Each number is 128 + 32 x the weight over its row's rms, rounded and kept within 0 to 255. Layers, rows and columns count from 0. Numbers have three digits each. The size before them is the row's rms in percent of the matrix's.

# layer 6 MLP down (transposed), 1280x320, rms 0.0512, rows 777-863, columns 160-239
090:158085137099117165143147096170179160188118122137154103149124159149161097098194142096140112111153116132150209116129105136111153142160121163103049133136108089175184109102119137139108153126120187092168193161089135123235127123096121191154106086
094:129125104143135074162114109151120155135087120174141224095172112145095109172083093124081101145124125102147137131112113185103151140157092185128174155122149144166127113136088132137138086167116136086086110076156118116112134082098129128182108147
096:112152101111114123103075125230146147107160129119128155141172183065124221117104070173149095117160143192138135148127112095118108171131086148094139115057064129065066074126116105121148156103106165130059128092122119135118195116127141086102143106
095:140125120164130183097065085139161094056163145094129152132161160124118093107148140154126162144130142141153135159088161110121137123155130116088191127112065159152114140111126121121158184046127143134138106168097132073151094107129133077117063142
105:172131172096105116091118067156173117110142073104123100111144068125067122073114090181141106172188186126117113111158105133175171168149184151139106173172103146108172156071109124167126125153097081125106026119137110105117152114150191173142144130
103:152115144140112135196132153160112139064130122109142128132134106109141147136100120185073142036170120065105114108116106136132155118058121158164151133196099127105119106143105141127175074163156129172150125125113152072185150132132069191126133130
101:129096122134096055151137092137134086096172107180093090130104111121112065118130142098127116134121144170116133129136077188081070101162134123080082158078139151133166114146103150133111167151076123205172167132082135150120074106131153137158087123
102:129152141134077141109109147126120091152077135130158113162128143173152089115107125135103163090128157165193173113123104123128107221085090094175126152120143125129076093097150197093167070082187053112120099110137151162153113077174119201125096073
097:200104140081089066167149087089152070123125122145157095084119099100120143144172098121129134063104177125104157126137152118145081142201147133068100114133134163128087118073139166163146082116117163055132137125115132113136161121128146097126101138
093:142163107132114109112153096098105110151109158145174079095106179117052174099062170152113109119145099125155091136158083080180107092082140143194125096133101160106132129136144099167080117158185087118162175121069146133130167087077117126149110136
092:138130131175112100134112067134054150127190110163087126131162152165074064164114214093118082168141092102114145110116109096155149115165123106095075138181158070099112147150135128069134128113178123154118208092120103096163107046090159143106092075
100:175172131145149130018122191079148147127155082155117166159125159165138173143145115123132098162130126117065110122205094174185167207071124144143143122079102125160113121115137155152084107136115102169191190100134111116118161099082141161163167122
113:144101140127173164107131128150182137108143118104139094100134169209119139195147120099141136080105156111147123067154106077070063165069092108125116121130127091133114116184146113128092090095147136075097155160054113149161189102118142179130110129
110:163112092109081154090098129104119136133119151153103077130003091145192131149141169151070155130117143123099069172083131159136134133155153099073099129133105090055126110123109141138175139139080134147150136142153140074102092105104197079140105100
100:120112105107090129156129092129098169149097121149084157138162123100091108109086153203178108124104127112102091159139186104176160124178086128144152128104092110140104035113125164154156128107152125221165089152163132089117191121114137149158157076
101:197168118137102146094164129153157086187161157151135100131120124151139177132124083103095109146098140160101120154164118119131142108088163094186127121107165165153091199198125149128127159135081123159139183119162129168108167111152129129163147147
097:137089094146137172169107113175253106173139135078081140139171124116138125097156116164161107220170145131137127119110132116094142088121140141143142086184117161112131097142107130164149082123110143123124143132107059135175121134141111107149076134
105:005087150140093111116101132099095167137214142164146117119085118136131147095131130140071091096086141125139071139137134128133110123140119129145127099171173092054164048163172174137143148100176081089131095122122069185108080090177144139125151144
111:203112089111116101084129106131132149130139104152165124110155133124163119126115127104132126127136085171130131110118095073151139110119177130152112172095169149103128039130139143106163153077151110170155099163109121081149185167142168079168117146
100:054151115135144137139137091159130105088100127143137103131167059142152174099098177123156100147153078108091134092170130140090114090182130148132152155110057126128114160126142099088127190094100128120134077147128152133129174104173137175196150126
100:135127173106105119089166150157193122117194066120162099118128161159171110105134126127135119105146114096094118213110124150120081115171075117130138116172134112113108141147119128082075150116148070111148071078160153163147084095145128167147187094
095:112139150145177157153119116158158122144124192144132143115145100110079097120124124146122128177205095158152149105106090169180154120123159167140138125177139118085106144147151102137186152127153110061149156143097060161131161143129131097070131107
091:145094084139128116112107134110117113104128153059073087089125146162089184081147081154102168143095065064124118122160194119133096174095104105097130158125176118136086116095126177068127120113123130168165098124190148100103149141139136115100135205
107:096155138166109189103080088105135128168184117132142116085087118138143155127095131089107137123109084132102085145126113169166145151136139103129112131153139128099101138097148104139084157206128129111191108170179107074090123122194130185138129143
104:062125115099126125121085099113173125142154071136129147111125156163152078148123173112118127164153110161092131148136135148163089101120164122158115073144122133198122112136073137165130120162085133184162129179148093135150102184136093137070132146
096:116097079161195120155180142073134204136135115192132152210156095095139118098128140128089135096154154149091091137118148118104069166194133074091082119128119113073097127132144192156130096100121075100161112121129145123099157146108159094169119185
098:066180172102110121158096107194147118126105172190092083099118117128066102069111110086085155076123151086151096175119140124151149115125142130077113137163070169157109135131082157112137156167063175093159126127219128137109116185124144081087103101
092:255180094116074079107096171196128150148112109136048099114131088103125137143065124187181111135175170144123193139123125170140082162085116121180165091148103115155170141135139057121145112107157133116097066162143083151057132123161129118164120136
095:201112148091125070110137116083127136098200142176124098095124145165145160133172136194133128150143171164103100125080060135165118194172122085127131142065121158127161102154120155139175152086153126136111143153129083227097136077156154148146135119
090:185126125174113078172164157147134094115106139165144073132106108109170142140131092123135129147144136086177110119101166114159162162186117084116135131176154093116118104137158143141070185129064130203161102131097130103130135109140185077106076107
093:110121152132076134081094144158134149105168167157125168147090175126141137135166117124137133125163116117132076087135128152148099138134108109169179107050082128080109102135203099126078063088137077159111150114104104069073152099130157082134114161
098:138116172092095131145161123136100143091079150111133087223136102165080125112100122155113159118154130203139125157181080134138179163122122149108101156142136126132127113137167184108120163134113186133117114081132103163138111088122164126108115059
100:076090114078132050113179174142163115118109117114135164121156122114134130104099105121146172095125134115067118108140139092080143100125158170098144120138116109086117096088110113168111118178118165193119132179120161147090151139147197196169177127
099:066092071096154170104107156167085102093160096116120090148117050120095156131168156130157076151087095135117072119133080103140145106146156122097101131101083092067138171138151185130098136156195121153148148148068139092172145101133130089105096183
096:181225147169194130112130165101109083164145111139143103133095141114145110155127093121111134097149099149093106115110121131149081135132143146144138146042119122088162106119120137134087155178132090126162079121096129115167190203156156104061136113
104:061085184083073115133066129087121103083164169143118143178192126109115136134115075128131073066119149167057137156135126133065169131122152222151141136071191166114142120144139148085171103117109114137133103190116126165092155093170183116129106187
093:136058141153139104167113118088116135109170119134090095090145102133144180100160096170173093161126148172161157117106095100135151130077127149166078227128119093124104116149100162160123131172190124169184093147146101116195138094150143190097195167
098:148140141082078077069112153104079096121148177137104110182072115128106117155135176103078151133125115137097123130170105145099129144163064118093123136137125165145107139097191119069099139169165141136133108117127191096086153099087088125127151161
106:134083142092105197159149157150158094148112168124173117167138169128195192143151148133095076122153134147118105139148115096082125130149124103115124108107126110095135088109152151155108080109058162107171118079152150105134127051135113121121146122
103:214131104059098170169132174044095132098137095171150090097154139115122114065125111186152123140170150055081104166134128187109111108087112151133120191157122103102167155093076138101114146121144170152135116079186108114140123104170103144131126106
093:135141091098148110134133155118193134053148120128155132085062124136070171133136173103117122153048118173146099117085188084171122114096128060134086174158150104156114114116170117114155173153117139138138126136135118116161067153170092184169142150
104:238150176145115187073213102146157150135175114149105145163192130096137139134123055086123120140149160095116130185161100133102175118058130100097166160195213118137106089072134160101113078167173150076149169132136142109116113115154139187126065150
103:127154097149122137145117102139054122168127150095188163100158159151180155127145073169141102154168092109103103139160149070112111136089110119116100127093119110118078116194131121119144173178087141136168082175104137084082130136144093139141123128
101:097132111148111101105147151133165136186140147127190122078120096141161084118116139134138157173124102145136122044102086137165115121136147110163072109156199150128155107112112147178181139138082095191139068096136166145057076171124164079190129091
096:107097144201134146111180109158104082091069045159127123126123095096124152104113145147151098117193098090151104119096208081102112129129114100114125122105128126145111082072150160147146137100152117169169115200143105111160148086122110092040077090
104:156131144131089101146118089092114137111087111131102158129179084142153121137110119136127125174169152091147133129148176138129099128090126149098186130142129078203110155140153128100142159085083095158075154147104115117145114088154136084081153099
091:188180144134097097126170190152160089166092166085193178134099161104126109120148105129135143070107231099138115131111097097081143139147168155124172140150139121162125132143112149171139162119199111123181093134071151107110157114124180142104156140
109:161140156169090156077118128104104132151138139120114137138082106072119188102122142103076096159087105116164122126115122117143112111056155109077165122088117163124191146073114098196087110117101100112089165117062094152156129111141149108129097172
107:115119087133141124156099159078131079130163147188114205105185113084121093131121088100157082141119112197130134165105125153141126169136076143114105104113122158093121135090100161139111124155155157128132181169069131108133088107135112114119145172
093:167133166150142142175093173090093157131086115108132106180121166136121097090090069118161109133141088121098145106144170098161138130098152159142144131141101133120090135124224102102154089145100169142124164193149153196151083172116157182085170147
099:124120183099111143077185130140123140178083119097133098132129163129153210191131100130112071111059125169139145180148090153133143141123179098113150102134128092147159119096149073137185171185099156154111122123161156179130105090125127149118167119
092:184119177143171089129058130168103119158177150096122129109100116097095160235148119149152145080109123103145083128119177110179152154142115123122093148194099105145190109131184134088140104134134136139077178068152094182146133113115097166117140105
093:156112079186150163152142074084140134126142087132149107142120133127120145150067084107169093181175121142059179156087140141130130108092121152192170104108081073125103102127083186106143123084077140129139154145156111118143147111091136042120197144
085:255085115107130141131079128173087046132077112076184158119096171162136152132149142168155124142194146102095161135113125142089137130128086191124118118063142170146126094122097106160150083132093166061158096140140108132172194104112118138191080110
098:135141128131130112140125090106148117084074146117152204102123135124115152094079133130129113172038170108136164126121136149184201118154117087129117165092154109138159153137141127109129190119136096124134165146127097156149101130144138116154146123
100:104168072115190145120162158112103107183091064171157164138116088160150154101121126134115104128177119117092102196121109110172092105154144102095098128165142081119107190096123146125182148104142102073131153133098133086130122140137137162181080114
094:166157152111181153131152190171186137165103126169156165080146093136131128149120102193124162119122163162138120167093161155088139082114086143151109083112164100131090125183108075123173135083153162140138174089145160121134094099159126152090116114
098:157123141141096132106142140156144159114112151067027115094114111154133098138092075137139102046168142124062173110135147151143098101123115143124108128119099163067149074138126135170115118132147055086177115127098108093166186121119184171137148094
098:123105120131145112131139130131144118109129126210113102112188139109176134119162094118122133127148133116153044099091154137156099091104100127153145191197075138133115156178079144101149108063156133154123142136088103153120091115092144153161143169
095:247052177155146174123138126150151151116137161107110123140133160162151125170097177072088119128134172174179157155130155153107152137183105104119086166122098128111158091142139105161152075003154143142150105144113190157104181139131160186114169141
096:131092155170102156149148106165145103107141126110109152137112128134126122081099115118032158076077167131129151101132153162109082039166101169155132143175119080099155146117173107130120128156109170116127105069150053106128163084180181151123119084
105:135079126107192082133089163150130134086211155195090146119167120113182160123171138092149084152120108089115123064122132117097147131125093138158107121112151069140158087084164113132119095082099190042104114129129191168142098144150118122131137149
098:164093231141090126141122150165120140135136189111046125088144105093123127151139058128097072155155165162104162158133133168117142113139169164089087125101133130146132120111085112113141144094114113142206169090136137104147066177078144144122129078
105:179158170137193174089157090117148105064105156127161099102189069092096160111116132127146155117154176112115117164095139115136186130049157145191086060125158170166162137127141113133124149129114125081105115150127142176094077113194149101135156106
099:149161152141095103153115177162038167133110070122181083139172088104118141171112168184145179145094168093156142138120138132135140204122092108152117124178183129105165136123103129144100145137095124144107104167127146092093214116143151140197157117
103:055115155133057104159188099140077154139161141168182068173088101118108148090085143123128108211124139092199170099133167140164089138102045088142117181182140122096130140119110179131102128133132150037058114162142051144121152067092173141068110080
101:252118128099083150085236146174125139091135162223139109128128107149128099126140130076149161154116117085155093110141156171141175166130116113164164121150142153112070081152154116198119116083136135126145149155132084138062097093069137099113104084
098:135107173134110142171031159118169135106163133124130115094101123110134100098210152117132149153111133118144165102107176068098149071092189215072115097123169134128074139140135162134070130122126086130135100099129117141147076099052149132072192143
101:235129159122117123162138114021128078151096084197149109114083143126113151158171135199097161160115133151123096166129177133079138131122121140137141177122186129145068055123124140114067099114111101158174133169156174134154138174112142162145135139
100:135126093073098118112148093156118111148049125098064072081150084164158152163165183103093124158131124113121134131102157155151099129107149255136167124123111083160130113097079068088160130112146136150165127144127123107076084097084102120128121080
097:144166160134079128183095109206171130096122108113075145164146098142183127101139118099144048125113087163117081086191187087107155207145130163133146145110153110103175128065123165119108146133126139061076083083168120153151111181115181166134109125
101:178128150135128122160162106136086085141135126156136154102143155118134124144121058102120128115133086123104108182110139135170122136144103093104112098129163195139130175136175188110180106121097112162109090123092126152163096053172162103170154097
091:129041120107143125136126130098072135141082179133118121150129128148121054142195127107104103148086139193104114151147156115134151151153112095201185113164118168132152119101065104087161126099100063119142114100131125135123152107164090125155147123
100:223126157081058053142141174114154067107118091138162150058117121080134090139118123189127150149120153180149087121100110088087136182133109147198134090110106096117126079146163127088099131143096116196145082206125117111153157113155125120118132171
091:174148134157077155084113113093177125142150162096137077167085105125117174128135148110110110161111123078122129097168144106130191086141131134160132116142136135107149178144124144164141095127121190093119150105097170182108163162115105130099090145
099:162088181175212134100126108138081151111055092120150137152129136138109166163058118208151117112145086101128156093131137096156119168124178090124159116102141141128157159199097114129165088155121131077087127167139120167104122149109121095136110117
103:095193174140130139141175070144095129083124136121146088122135148140159158153142088140090191131152124100113166110054134130129117100156131135117127100117072117119133128112125109138134109112178069109128111096112130137147136148108132111121146061
097:227148127191133097085139083118140169143125107076184154139117119121115134180107183130116097109120078123170152151113162183150158151149136110216133118168102102167149122127165137145067096123166117131137164202128140065098111072142192157110110144
094:152165142162115098172148145113084112166092142125103124180138103138111118136154120065087039091089063134050117166066143119121141105143101132155106159128086132122114083141099119155107124156159069101127103132113129076195095092085153095176133085
098:018140170151124062128128120154174133120146159101155106145143167104201094137150125163155138097117126160209218087111148085184141142114150131093155138161180117158048077114152148135160163087145089162106136128154092197177154051179110161139116121
099:109084093134147114123140083147151156130177157098124133142113119174109089133173109126126121146144091091142165095108091135173127146192190165125070150117182094237102134166151183132164086118146142107103145112134188164101136186115119122143137141
098:129112132133122183176172163132113102144124112102116152153099176146092139056161171108092170130111154157168106155176123111157143120138113122146060160117112195089103157123159149131154183116122139156094079138135066152141156081089104046091122103
102:198117123165110126017089110115114134110094144109162096092104086143066141106184161202095130107095184151137074215119127180152093116145085102126149152141144100080158163106163112059108070100167129153102093092146164086137127130135120133099179142
108:138125115119135185087059096181107128152098123115126178145069112107132148082113192123143135170103097184180108127091123143128114120141141085076147100142086138114161111065123148189092106105083179146129132095062074172210123129087091083103129110
105:113146092163133180114086117156122140151124112111075143092164175120117122082121161035173162146179182163074134142162109213128100079114149085171125187143119127109116098096101100141117175143086105146139157100112103144136089078093050131149136214
107:137152141087153144140122073134091151115110203026191155127044137112126136120114178123175055070104081131121091166115130153113152140160134104148172103133114104129105090176103103144166143106151097126137097124141115145143111133127157132158129145
104:191122118121080113200109101099154155127168092118065105122118172106125153121171090148080101119170087155146095086113141156146135130127145177161127128076110158131156089123093090189080153144177122095125170102123133124111131145158113196038072109
# layer 6 MLP up, 1280x320, rms 0.101, rows 778-863, columns 160-239
101:138135051151171101132129110149134072118135127140173134085149110143132102157109169074135146155135142074092142161155117142139170154129159140110092092140172111150124125144161064113119103134160094181063120061195138149192126089133116084110113133
096:135155096127144144156089126163105122130093130155143084171121108124142141082118138170193064158112052117061130179164109167152135105124125201140141145134127105065158042135137155104092086140065096106129102093132120146093152130111120141137186108
100:102133107184146124076137164124097143143130140154102120106051085088155166134175119148153060089156049163130204175140127144101170163098123124125136203097112092117131127101149092126138120149162151106148147177115101143111118107100101118148093092
099:147117068156184077049085090129161094186120120119161158077101208174120097151120189132165115131143142165129127116123148111128118145137088098148087123081125156159108088128141171106137129169196070097085170095076115120084175145089123144119189114
103:162118120106141153104152156127099116149128115169125127115055154165083076188077108125120135082082085152108108068131203123136091176101126073124184131152141104047115136094091193195148123116164183100131127134113119146154109216161127186177126147
101:124100121143106133172118136057189131057146082147131155111149141106120129190128107146111103024053152080118102136124125175142156126141182138133126149128137134124138085143195092142069129098073100171168156106142102127100091156128130115117097145
097:099166141108076080131091115159142122158134131148167103104142088121146143173122106164174125126185144109099143117121133116129133152111126179156100098130089122085072124163140134075169096064132138131156104074069127099143149152121112130122146117
091:156146158144104129020167152102106137126134098132178128113137159135151130094121102108125088145040126135106126126122079085197158082064089136178129096077131121159185083164152142142155155139091081154129148109148120066067169162114115145108184095
100:166169118126128111136070119145138125091146105121074169183101124101148066167140058172095163138123174142188148123062174109144121101114119085126131133174104074085130151124056131159118158155133130182093128135143165122109120116121112115080191183
103:140190125110144133105091133062149151149123178127171131164115106122161145110057146116120122060062127110118108122121107116153121148089094140070098142057107132108152116153119163173131102152106131132203150135136114120142143200091103089103145112
097:179142201069126236103111199077100158117173074072108211125103104183090077093181143127089087072090154161118120113163156095167073114108098094159108110192161120122165217139139151096114140120123132116168142128107163173125099106125102122135123145
108:175113113091130149122141042124128098144147129149167075167166161191136071117124117164092119157150113148141184138142127108077165175142034133127096144099163132103103163178078084125129083133151137071106128139121105220128157084097119209161141106
102:095102141085116119109116137079118119158110111157121161070108196127042101106124190170121110112055118156165162129092087118103118182134178134094083153105114119125119138174120118143153093145097103104159192120148146183157116183149072174087105143
106:135182148145151132179115167110139154161106088152133089090133132109147158153144150145169182080153070085104097132075131087112116194116145106059133161157150082095129138114156113144072083095103130140152148127139143142093108127118130079134096158
100:055104104090119111114074084142062150161088150081167101050095155056129125134156107175210085102096094158152102138134123095131139164134109194095121139108071128097181134103139127103176181124131139084074191173115086087129038136109109129113191067
104:103146147072175138072113091108157106144135154109099121163062105119140123150156129138089121176071125163092164147131158118142154117113134120105104080187126109108142185120127168161107155118149087141090103101083166122127125060173083082150090127
097:177103093173139098180168116137148087117141101107153138169112171199072136108110122072137079052121085095133106131106154088097128159127117141106077116127110097156154160046151120107138139202133167106167184124142128115146106126143131106082125149
104:113180193102146153086119127136127070186121117154113105194085163108153140123074094187106114128230143129100114120150107114175116098097107169122138158158153125080105161142080122110185132145134137122161124083113127122155145148149129112089173134
097:145188166130130149101125096142142124115118124110125109143068146148139156095111174137083161150155132130142174145105123082117138177097115113148138071132086100098142150159141166090101137204102151172172108141171112127139133175044157132117138121
105:124151104114112151161161162178121142107131131132055105109162137122107098107113107157124136132130103140152115060164141125131158147130103183157191153159145111151135141183073127161148181092101106163135133150113145126132110098156089070082133144
102:128106109136125133139194115069147185141175108124099140127071156155088104085073189114151099137110123093088126154152122115052126120105039146124139160158092141153134081119076097138139117122121110153136150133107140122108100197104108170108100167
091:117112147102162137086146150129119127067153124114049115156177151172111136124143155140171149128139147122164174093121161103120158116106114096138068080118086138154076122132115146170121191138143139090087161145107149142134142095168116072158196110
102:119166140169138095191075099135086139137127041150140069100148114107064149123111217119203088139137191131096124172086126099135063135153098198140081089134137130113163097122184216115136115167141153104115109128115101147159107147150137140106168128
105:145156151084153125157116135129165097133115115139083120191119114182110148138097075154057146109109107123176143192150117108123132131137131093136137108153062098147114129111121154161197118174093153119118161064111157125151115195074107117132078163
099:154162140101135100111113138102141094168116069106092132053109165135115155141145159240204159151164122150163165103141123120140136110091102123141117110108191081150150089095129104094124067133129161136124013119196081137129089116160100154176118119
109:070133152126125121153140147121188134177144124117079217106166133133104186117139142126155142148130127130082107162164138105145169084139171127157079116105138145122135196098160142104124119181077113161175125080098115121129082137081146158159150182
089:104108181081139152150088099072129152097131145100119142102142160122147103115175131117081119089125075120124074105141123106164145105150145160096121123110165117093112117171109176136116145167122090127080152047213121111174085172110121131123105140
098:179085114125159113107167096055129163147107134117117194138116185073100109096120132167129136129082111139134123129147153087113157137134162124184111181099116121162109134101113133084121089130137176143115097148136063112194079100097060134129105118
095:150143142171087154149140097087093132211156083068123175143099206163090129117159095089156151076047147169121141139105110142101134103129164178145135111112153082140118119100157155083178126117153162110071165178097146099121115154065122146098132183
101:137131149103181184157099124108084174126099134134154141135137122110130162152090093076073099104141150149176095158150131145124152128110099137177105107163129110085140203082079129115144142155169130109091135170127096091121167110109117178123133165
101:109153110124127126104133091102087121130202150132143119047109182148143080115128151145114130139072109154116120123142114085097165123162143103097129138132127144161100138141055129122136197103127074145112158125120136084103140156069073101079106173
103:149129090192128123098150117160130152138098172079113122122096104092092174155100135209111144139061127127170184142134078119071091124122098138132059156097090129112133118069093126161141136119148170123056115102167159146126121066087170081085132114
102:140086113134181111108129139128108120088144105095154136152136177104115142131133136128122106088092134198131185155180121097046104066073109107141144115085175101105144167141114101159137101128119115148174116098063080121183149108084132130125138174
099:067136061095130129093147117106138152153160109114157159075161183125119196166154187161090182132156112094142105130161102148141151102136148208132156178153083083064157156141093125195130123095176087137160094162158140103119129136133118150160151147
097:082161159124110135104172119107146155111160111100117122086140105124193162109108135215114206145172161037174093074113145128122049128163152138101102171100057137143103122133101151170088120131110094106103160127130109135108112154069085138179088098
092:130144091215104156088063162183096103115126088095072162173109138122166095115174201104124139121087152145128184146157167132120131131147122146125103071149133102130161098106149103182148128131156079071155136124124093096151124102098150084181124102
098:167111139150119085149097106147147148121177076155128192130214108199121156084167205170163142144114134149188200168122136122064125067124147160123131085063153100141171146145125163084133112133155118156114115128138101113177150188060147171132109173
106:098093084137127166140035130122121119129167216095126121114049125163174183126095139182155170072127121155179104153108136132175137166193117137066118124095111060067126121143132143188168143158165126105098180119097153134117144138153062129079069088
103:088132111164128130100119124172220119151102106055183108150153094145161133138142147121108178117167173103122136170094148109137138123107074134135078148124130113094060105100135136132162143133169134177147131057141168148158164130098124139090131204
091:107127137164092159136151093073101129151155156135072058119162122136117135123086044174114178096146095149207218170123154125142112184124108174127177088115078139123137117089086163109132119146140095142121155091061149063123165145121129132171104078
106:108077140061112139136082095117129116142116085123147135117151148125142103125082198099175084138121149128115114112140085126107086113126110148136098112154131063131145147081101116149159122126098167082142191097143106110140125131146100148131145132
109:086140142159100107110137163130143082124133131163104159128119062111128147118045152129120113152162100129171128119146125105169101138127103171155130103160098146111070157189188149123116120018082068112122146149114151156194127133052102148173101173
096:074188077088149153112128122144138114162122138129127152085097154128146161171115109123108089111135133066108104101116166135087084089035110131082160124129114085164135130090117157124165075151106105112113119147053095107080091141134143128142135156
095:107114112109153098137101122118138118052120085122144202106154164101115105116130103194192117146130098132160154121157143096092067079096178106160095195183075133116201125037089140135145102142139116125152172139164155126161102146161122187103143142
104:170119102128149125121116145131105093119092109113156181129120126137119138103123171078130173114159165164129205136159136124052113150149102172138132121137163086095130146157136099189079087076107168104147154144081151159123042123153120104129184146
084:173164134157176163174103106066097153121157093173101126089130140155117131096139114135117111149152101132082167142150158143156088111147075147150118090149078112111166094111083134110146083098087181128139147091114080149092087107149149137147112133
102:149134098077118153088075079162163150139136099121129088066125117082095131073103137113124186176091141076111085173138123097099133107110069140040118118133150140068122113138175086086107149151103145127092071100105091154151169132083117106127160146
110:010187125177085142124119127147099088131169135183132089147185099087071106157075145176071102108142181180116088094050125145123179086154164119160080089153165146112090165130095105144148110148120109106141121180132086117127082126092162156125109193
097:138116136134133045111133120161119112111154119176153197096096091163114108195093108172154109140130121139136125168151084069109064139156154110142136149132144141129117102201114105152116126162132123108172177087110147134112139079157139088081141085
101:118161166124172113086122117114157111151123165100188047155159100129066096125136152140097143161161139115141145085131094129131151080138154158144110115136137132109111118184111150157039129126173057144111127121171059094116127169088176186127137176
096:115093099177133182154156196103139106146110099144076126077169107037102125106046188101160107138117107121150125144102072090152151133116130195107127132139160168125095135119110155123104179185156140174113127137090179233120110149126165122095139135
086:148124204073100144112126138190152102102114102135126144132135088120150079132154155146132142114083086068138110091137128091149137177142093126104097172106151188154158158105164086111127176097207096121110127141176106136133102104155129154095063137
097:191122113191104115111162148137120109097152105097078145084149129135151149194105091130072181160114107110171102113087087144111165116194120101131126101121120087109118119119116182169118103112098158112054170111192071103118131149140119075169053132
099:083094114153090073165173139102125086129153120094119152113147149140145103122105166145105116063114083110169132104205115113159108190090145133133167152130150121074170126126160120136102138150128146098149111102120091179142111102099179120130095151
096:094103081133135131064121133164141140121144135116140121153069167122132094104044133144158137135125108055137144110176087157131155175158112123108108182093134168110105096138152109144134124133109150159160118108152097123091093138081121130146126125
095:156212092152056077109177128116132108122113172109124177120152147134104139169106120154154107143140167145191142101087132154181145115115118153091132139122165092188101160080130176150123137162135221109133107111149108121099119125107095142143106142
097:162139192092166128148139169066048112148146067146154131104148150121154108107110182140120087112098100083170133142147058091091093107104161112142153151115118110114118172149080143125148087112143140162159154142132104129176127108092066155104140117
099:123150165159121106120120118126179097158096146159140103105114146137141126146093136147150101158075112121114144152136150152098157121118124150110121105132202073061143115130073151148166163156077142139086064099087153148112141108098095131135105115
092:190203089096147133134135134131114083094131029175092129132122093071117147137146118077144207138165140137106150152084104103065123141134112087131163204210169110161108140098151166096103146198084121147083137175159113136119129098166111035143109101
092:156167160133117156112104133069136133147134104138138160096144075115160151149123153186145086141114103107113143078092134131120106148053120161118097163122149185094145129085111149115153049154088068133108047124096161131153092135122029097154142161
106:185150179116108122090077138061122120139115163062136169145134135146061118098142146163148138108077139132168139154119098098124134077122142103095075120154150073110117110188151158109141136102118114153203147126125141168128142131101140092148146112
098:140130122174048158146182141119129114142090142140092127167108173157127057116143094112149116125188099136130147067095094162101105139170147171126049129145143162150153140157101140108134091140098165136155091137159136188103111154087130125148159101
109:176135127117126137164000097136102150136050136120160104132128094118053073090103075142126193154125167142127173121093137119164097118123174112159127099163145094128122078195080150123120130111116135164136191125129087058129131130115153134187171178
101:148134072189170170150090120134062114138124068164094112115120132161122167244137087121157175071138069121121109146104121135095105101083060116157052128142167141137149185109113083070197154170084105140159137088083147105118145105041163171082178072
106:095133157049125101139158088136175134098180063126143120075137115068121125089124091122184134129124127124113157143102133152102085117165059204081162104161126092090128110129069119152164077157158120096138106127097108107114156158111080127156089128
101:186122140110130118090093111173131150158175109140148176113124105128120107097149136115128081093120112042147096113137129126128151134097133184100136132159125122122112180136103125127101117155150142143114183067138169160123134135165121118171114091
100:093102135117109107139167045192142107163155160114140124097152108156142117114093165094189123207100134143092145125082093152156044143102069090109123161062151145171185124165134170147156109076123165127121110159132153095077135074173075178146148120
095:146132098080103146074157097108163164113175121107087153072094165138113094148114094184133098174119153083176186107137146081147134184108134105104116122150126134135150156148149149110100113072102160129176111147119124157122099124125121134119148138
095:129164088112152187155100149106137141183111130143117143165148139105088095107111134168117105130165147188129092155158140099155118129058107142133136166127132118151086113119166102214123090111126179132140085118113100126102115183173127149141171185
094:173133102138113127074153138032058157157112182136171121109149177168077143096143127156058144120115208148122196142105152108095124069128140141120099126110166146164146112097131113125121137117152124121149146182093077093155039173151169147096109161
103:132136154121132087081088153203116096081141099112130199151153149184104140135081140146138167083192130136141123088125150139145118144162106148140130146099111101146163134137126058118174132125123122166180150118085136146140113145118092103116132153
095:133161101133170162138167077123171126132142118117158129100154145098125171141119128157181139103169179100102117092135121109119108151190101227146125157088144163132168121124149148112121159174184210124177153155116061100112149165114106127051140158
093:162178151118095126147147128103070153077105106114072153054099141166132141091157178186129098155087097102158121110102096075092095149072073111142156160105140153153139139138088174116147128150179169096149149146164195134145138130145086098122089130
092:092095163121139138128137150130054129149197100177155157168101099127150146157109136106192142148146116136171137087132179132161039118069178114108115074159095123151161125144165097171159147118103144101130109120155195087117102110119165134128149141
093:099092119061085112169126142110151091097096113086048105125144112108147114112157104131151109152120155054085190197106148141123082125154106098172140096237155149099159105051150123146142088158134104070150119088119150137124109099105167119130131191
101:159187087132145109140147143097116146100171132157130185127115186128074120145151156136143103136167102135124127132135125177135132145096146153128122202076144150173193162114138161136125176156109150127152125099097105076109132087121153132123133109
102:085115106101138111072135071107124090199144143162119124120144149121077150067121109112112096126124159098118163113112025137165105125100135170027093120144146143137134144133135132124135152104140098140044073090197133139161150094133147098128098106
095:148185132163135141106080131141101150106135126169180176169147147135103089121155124188171081086110140163147156153133137126158112129096072172108103122105185131156118152143142209143166067148103133122122124136166141122102133193193128071150153106
096:120165113176096111132114129146109149141134176169146139140092135164094151109088163149113155164180100102112115106090163163142160159133109140033123121083160143109117095108149103116166145079144053131095150073123160129116140108208132118156082149
102:088141094119076121092156124078075177147107108097093110106115159098134124140096126158087083066092070157082129105094143137112133079097103158132187065097123178158060147116132174133103145160121154153100134163129112122147125139093094087122131143
097:133104099169189104158144102073139188189059153078158162164140080089171177135111128136176089118103114139105110101128152126147161125117146108153133141121105115118156081193188134177121074084150168104131150118114135074115084206200106095122155122
101:084095119134115154120118146159104096161102217152173133137180110113113128101113122137138140090207123140107096100109090137076071131154129174117143114088124162138129165164140145077032137132113157096140104115167095143135180132085067144128086137
109:132116124088130169112112115157141146116077166102045182148191144197082095174140164118120117096151103088133095125127120090130098147076150146138168101120140084171155072138161185089146081133096104155103129151115153158153134139102175115148069196
112:087142149164143106104074101065094150097127147150116110137145123105128114082033141111148132139150151112091165196066134207088140104110137135111113113095134127158083104133115117191118138097095108127162135124100112134152110130085157154139193128
104:083166096164156144085159147024201136189147115120109139145127150144145104144121103179174191126116158102107117086134121116133077168176135175107149136133110133084106149130113132097107178087115163138169145148134150167108150130107141110200165073
096:114151196181194116135006126111081106129131088083155085109066111123097152152131106128058118070173150101110125196133095157162079083172108143103119128113151082142136126072115142124090105196103159152150144123120173143143132091159115116164128185